Part of a small language model's weights.
Size: 14 layers, width 192, vocabulary 4096, 10.1M parameters.
Architecture: RMSNorm before each block, rotary positions, no biases in attention or MLP, untied embeddings, normalized queries and keys, local attention windows, gated attention, exclusive self-attention, normalized values, capped logits.
Each number is 200 + 30 x the weight over its row's rms, rounded and kept within 0 to 999. Layers, rows and columns count from 0. The size before them is the row's rms in percent of the matrix's.

# q: layer 8 attention query, 192x192, rms 0.181, rows 0-46, columns 64-95
# k: layer 8 attention key, 192x192, rms 0.183, rows 0-45, columns 64-95
q0,065,221,252,177,264,162,240,185,218,228,176,196,210,197,167,201,194,226,186,206,161,175,181,201,193,171,180,168,205,179,207,144,202
k0,054,160,168,188,155,210,172,209,153,184,235,187,183,200,226,196,191,165,192,191,240,215,206,218,222,226,203,209,220,196,173,243,197
q1,063,177,152,226,183,179,197,244,216,223,205,228,178,156,208,180,207,195,215,198,206,229,209,208,231,190,214,218,225,221,199,166,258
k1,050,228,249,204,235,238,211,160,179,202,209,231,214,222,173,224,164,215,206,215,190,173,207,166,177,239,182,194,195,188,226,232,191
q2,068,222,185,251,174,220,204,216,239,167,222,236,214,209,220,162,206,198,226,178,230,249,219,193,200,243,235,216,250,223,222,217,237
k2,050,165,170,158,203,153,184,228,191,210,164,193,188,180,179,253,195,222,208,233,203,158,174,208,193,164,159,213,192,215,165,196,147
q3,050,204,205,179,161,201,202,213,223,186,175,207,128,201,217,221,239,221,206,175,144,194,159,217,195,167,231,163,182,192,166,185,158
k3,051,204,208,217,247,203,254,155,163,187,205,218,267,209,197,208,166,231,226,221,230,217,262,205,206,210,206,198,195,203,205,202,240
q4,066,174,183,204,213,223,219,219,241,194,234,255,189,194,181,228,182,169,234,161,228,195,175,191,201,217,226,223,156,225,196,205,191
k4,043,221,150,218,174,167,178,189,196,192,204,219,202,151,208,212,266,213,236,235,221,226,246,216,198,187,211,178,219,193,194,256,238
q5,052,162,174,155,164,153,241,199,237,197,155,184,219,127,241,167,179,223,172,181,171,163,205,210,182,182,223,186,218,193,199,191,235
k5,046,272,194,230,196,215,182,150,177,190,217,222,189,246,174,184,195,209,250,189,193,251,213,164,228,226,193,190,172,204,210,236,238
q6,052,181,149,204,203,174,204,207,210,208,215,227,176,142,193,206,174,166,201,184,209,182,207,215,180,215,212,165,180,227,204,167,183
k6,041,219,164,241,125,242,214,191,211,191,207,227,248,153,222,213,198,235,262,187,199,190,226,166,175,197,208,194,200,185,216,240,233
q7,066,219,224,191,244,234,220,184,186,179,206,163,224,238,207,203,214,219,210,232,207,188,224,212,227,210,181,237,194,195,208,235,187
k7,049,146,261,169,251,163,153,239,185,234,188,187,183,216,173,210,170,176,163,190,227,190,153,230,195,177,179,176,249,242,183,121,143
q8,066,145,162,173,205,207,207,226,214,203,189,237,171,159,184,204,217,173,193,191,232,220,208,231,227,221,203,156,191,215,156,158,165
k8,058,262,152,227,169,237,208,154,240,183,219,220,208,189,256,200,197,214,237,201,190,178,211,186,199,179,205,219,170,179,248,291,268
q9,052,179,139,220,150,205,156,164,255,218,199,244,179,229,174,189,179,170,225,205,211,198,171,231,201,203,191,159,163,174,141,227,239
k9,068,185,225,210,215,176,247,181,139,249,190,237,187,241,178,176,223,221,219,190,190,231,208,207,238,262,233,190,220,172,165,188,159
q10,075,199,214,194,253,208,195,218,162,165,197,181,172,168,183,248,135,215,265,180,171,202,227,222,178,184,200,186,213,176,223,233,223
k10,072,227,201,217,155,220,168,240,223,216,268,217,202,217,195,195,223,187,148,194,227,176,186,232,219,232,231,241,197,231,175,189,179
q11,090,207,238,187,194,215,214,221,194,204,217,181,190,242,249,203,231,166,232,169,198,197,222,217,197,237,225,267,199,182,168,179,179
k11,076,195,212,193,196,230,175,181,184,201,214,142,203,183,168,217,162,254,168,219,238,187,147,206,235,155,146,188,186,274,222,183,218
q12,089,198,184,178,151,166,172,202,220,211,226,193,209,208,147,194,196,184,247,184,211,188,166,213,214,208,203,191,198,183,113,210,232
k12,095,241,214,225,208,227,186,184,137,225,196,195,190,243,173,166,191,255,178,215,211,173,182,232,239,216,180,199,158,177,246,170,220
q13,107,199,198,186,190,175,174,193,233,242,171,212,199,222,218,154,194,261,162,224,226,199,244,169,221,163,198,198,178,212,149,242,203
k13,116,131,203,188,217,213,246,146,173,194,207,170,221,232,197,153,204,209,267,210,188,186,149,161,200,179,180,240,184,215,167,178,215
q14,136,207,199,204,197,262,167,163,235,233,246,207,185,174,208,202,178,158,233,209,156,178,200,198,144,208,172,234,196,241,183,184,209
k14,136,191,202,224,182,159,192,212,205,198,226,207,198,206,231,130,218,174,202,250,121,151,207,182,180,234,168,184,207,251,180,199,149
q15,143,203,170,172,207,164,256,196,230,199,221,175,173,230,230,225,155,171,175,195,177,208,221,186,204,256,220,190,204,213,270,205,170
k15,137,210,163,205,201,155,215,233,236,208,157,191,183,196,227,206,228,181,172,207,204,177,204,213,203,283,198,228,183,185,286,192,172
q16,130,214,185,186,213,214,198,188,194,186,169,203,282,237,194,251,186,233,136,211,246,183,212,216,162,225,227,163,187,182,207,254,194
k16,133,245,229,212,192,194,230,173,197,221,221,226,243,200,182,245,218,247,153,184,221,169,211,216,178,244,194,135,176,200,204,208,189
q17,135,206,179,248,188,202,209,208,179,197,220,173,198,228,260,179,226,250,206,217,239,202,196,151,136,226,238,236,192,171,194,197,222
k17,140,198,190,253,186,214,223,190,173,207,211,159,190,186,234,176,217,257,174,244,209,189,208,168,160,224,222,254,217,187,203,186,217
q18,131,200,162,178,180,236,190,176,195,219,203,150,175,197,209,204,214,221,185,175,218,199,218,207,235,189,206,132,141,282,245,191,186
k18,139,202,152,203,182,233,194,189,195,243,199,190,156,158,190,219,219,239,189,181,202,204,202,210,231,196,230,145,124,232,213,201,175
q19,139,153,173,170,190,214,174,162,215,239,205,244,214,219,151,221,165,202,243,182,207,247,219,215,219,243,215,163,159,143,199,186,209
k19,136,169,174,167,176,222,186,199,227,226,184,241,225,227,174,235,144,208,229,154,200,211,219,200,203,234,216,182,179,146,191,199,200
q20,131,186,223,140,224,206,163,209,186,215,169,215,222,176,234,220,253,210,198,259,211,208,214,240,195,202,246,217,188,214,168,154,189
k20,149,171,217,147,231,200,157,206,168,239,161,213,215,176,230,193,257,190,180,245,224,217,218,245,196,207,244,221,177,206,161,155,197
q21,129,219,200,207,236,216,195,252,254,197,219,186,167,132,147,226,176,150,200,163,203,185,200,193,172,185,199,167,184,181,240,221,175
k21,130,227,198,192,237,223,187,242,237,195,215,185,175,138,143,220,176,145,191,174,220,166,218,185,165,184,204,153,195,189,228,238,161
q22,128,242,198,160,221,215,261,225,209,224,197,218,247,203,254,225,193,156,152,188,161,205,183,213,170,197,128,187,260,181,171,177,214
k22,136,235,202,147,235,217,245,247,216,220,202,234,250,194,260,228,177,166,167,194,164,225,193,196,165,196,128,192,251,172,174,177,213
q23,128,246,200,195,194,191,223,162,212,233,251,199,173,248,209,195,171,149,201,194,185,228,228,236,176,174,187,186,191,210,227,207,200
k23,139,235,200,192,216,207,209,137,194,243,251,217,176,246,222,198,170,167,193,200,182,227,220,220,176,181,174,187,197,210,234,197,230
q24,136,230,189,204,202,221,185,111,205,211,238,184,157,252,166,168,141,212,221,203,235,196,185,210,222,190,271,172,225,232,231,186,222
k24,141,224,205,211,205,207,205,131,204,212,227,191,170,229,159,178,138,199,225,193,232,169,182,210,222,180,276,188,238,241,235,182,211
q25,128,189,195,191,193,218,198,245,189,212,198,204,184,153,154,202,216,206,143,239,201,217,137,248,208,205,161,197,236,202,121,228,177
k25,147,197,196,190,186,193,192,238,202,217,192,219,166,148,152,210,216,220,162,253,208,208,141,234,205,187,170,194,225,211,118,223,166
q26,126,206,185,221,214,244,205,216,219,185,207,207,249,229,186,180,213,248,179,194,200,207,234,173,193,215,193,189,155,160,182,172,124
k26,132,201,172,223,229,264,205,223,219,189,212,220,232,211,172,194,206,244,188,193,203,195,227,179,213,214,201,166,152,143,190,179,138
q27,131,221,200,169,168,214,220,234,209,218,243,242,203,191,186,211,191,189,208,240,181,218,183,205,178,240,245,253,234,185,201,210,180
k27,144,212,216,153,164,214,226,215,218,208,247,245,222,195,172,214,185,206,188,237,185,206,181,226,168,219,248,246,206,184,206,200,197
q28,126,197,124,216,190,208,257,223,174,203,280,210,221,191,157,182,225,230,176,185,225,195,242,194,198,179,176,262,135,194,220,224,218
k28,138,211,144,208,188,210,263,209,143,193,283,204,207,192,183,196,228,219,191,191,229,195,253,203,203,161,169,250,162,191,209,213,221
q29,124,257,178,198,173,222,146,180,222,195,188,185,223,185,192,184,166,159,193,233,188,191,163,198,214,246,223,219,176,196,258,189,279
k29,140,249,188,201,169,232,171,187,237,205,191,185,215,186,197,177,163,149,187,220,176,196,174,201,200,240,221,199,169,184,237,189,289
q30,129,182,169,174,267,233,170,163,198,223,185,175,183,198,216,237,224,216,214,239,180,218,192,188,176,182,147,170,210,159,248,214,201
k30,137,185,177,167,268,230,174,160,183,213,181,162,168,194,203,239,241,210,204,230,187,215,201,192,172,164,123,159,200,166,252,202,208
q31,130,190,196,278,217,218,212,184,177,249,233,209,234,146,157,153,179,190,211,150,199,176,184,165,196,202,182,161,149,221,222,191,218
k31,143,189,205,285,227,219,195,178,177,237,235,203,232,163,165,151,177,180,205,142,185,163,185,140,195,209,193,169,135,219,219,194,214
q32,068,176,185,216,192,167,178,240,215,183,224,233,184,205,175,213,210,237,228,150,186,213,216,196,158,199,245,250,214,163,167,179,233
k32,054,191,215,244,212,256,226,162,189,209,172,195,214,197,231,225,178,152,199,239,226,202,171,193,245,224,174,200,171,245,226,229,214
q33,051,202,214,196,215,230,174,205,163,172,136,174,242,214,175,234,209,212,167,222,190,152,220,218,223,188,139,163,215,241,323,207,189
k33,055,202,218,188,168,129,225,193,230,187,251,168,196,191,202,159,161,195,238,214,175,272,194,208,196,211,256,204,210,154,115,186,211
q34,064,234,257,177,205,199,193,192,142,195,164,186,185,211,198,214,195,204,203,241,184,166,228,180,189,193,192,147,195,194,192,163,223
k34,046,177,204,237,203,196,164,204,276,220,234,159,184,229,228,163,185,180,154,173,211,216,126,228,213,190,232,229,239,216,175,205,150
q35,067,171,161,208,209,181,170,166,227,200,218,224,188,176,199,227,190,172,211,155,240,205,183,203,200,225,230,215,172,206,194,239,205
k35,044,174,223,206,156,215,244,230,217,156,216,213,205,197,173,172,262,218,220,227,161,206,206,181,214,192,201,205,188,164,219,192,221
q36,053,170,204,152,227,259,188,259,201,221,178,200,186,204,192,250,210,212,197,185,196,250,207,165,205,242,190,215,161,168,220,251,219
k36,053,220,230,256,220,182,184,202,175,171,250,190,207,195,237,177,186,169,177,181,216,182,179,224,186,162,203,215,246,225,167,149,193
q37,062,183,200,206,250,233,209,229,206,192,210,242,193,201,191,225,185,177,238,189,229,207,199,184,237,204,239,213,184,219,188,221,177
k37,039,231,158,207,136,205,208,207,198,230,193,207,219,156,205,222,214,219,236,167,174,206,206,142,177,185,207,183,230,213,187,213,232
q38,051,200,166,189,258,241,199,217,178,203,255,234,179,206,202,209,219,202,222,188,208,246,218,215,242,206,224,259,158,177,201,228,194
k38,050,177,244,224,199,181,177,244,229,182,216,208,199,172,203,233,183,160,167,213,237,178,181,190,156,184,168,151,248,287,170,139,147
q39,047,214,237,230,153,199,190,168,182,197,179,179,228,249,198,201,171,224,216,207,193,188,201,203,169,208,181,218,203,177,202,210,267
k39,049,236,195,181,244,207,206,145,198,191,184,187,211,228,205,156,231,226,186,219,185,223,218,224,247,210,201,211,195,170,197,236,193
q40,061,235,226,167,282,194,199,212,209,215,211,194,237,224,201,219,207,215,185,204,181,169,189,210,213,152,191,196,240,231,226,189,179
k40,061,157,222,223,180,226,217,270,207,174,214,170,228,167,202,235,173,161,217,203,237,217,220,199,180,210,164,227,178,233,203,158,194
q41,059,222,173,200,207,172,163,196,238,185,196,191,221,190,207,210,182,197,175,218,197,157,197,200,177,123,188,142,213,234,251,191,206
k41,047,213,146,235,168,221,186,162,206,242,227,243,148,202,234,195,207,223,214,177,164,180,179,209,216,202,220,181,207,182,149,247,210
q42,067,171,159,217,224,174,225,178,181,184,227,219,238,224,235,198,175,207,251,247,188,218,159,178,173,231,205,210,163,203,226,203,259
k42,061,197,233,207,209,211,192,201,222,189,159,198,174,190,127,170,246,173,183,159,214,156,206,196,210,138,236,151,201,179,186,184,197
q43,077,180,213,212,201,228,235,174,206,227,179,209,227,238,231,201,175,196,179,193,153,208,203,230,168,174,174,175,242,204,214,223,226
k43,077,237,208,169,188,170,148,175,163,191,201,203,184,215,194,173,226,213,222,224,242,215,194,175,198,233,227,226,185,157,177,215,219
q44,092,179,204,197,202,181,248,228,198,170,156,199,199,177,255,202,194,180,194,176,217,208,239,187,137,158,208,190,234,221,199,212,186
k44,080,198,210,193,159,207,159,187,209,229,225,197,194,205,187,180,208,197,250,181,172,198,162,227,232,192,226,185,220,173,125,216,195
q45,132,262,203,196,164,181,174,250,228,226,180,220,139,164,188,229,191,190,140,183,215,217,267,239,211,244,196,165,227,186,240,222,200
k45,095,198,207,172,187,223,169,203,210,238,184,229,197,197,230,176,177,256,169,192,180,192,253,196,245,176,172,226,149,196,142,239,174
q46,143,225,190,186,216,245,199,182,220,203,172,175,194,195,175,273,191,221,196,160,277,251,195,222,210,167,233,225,191,174,208,195,264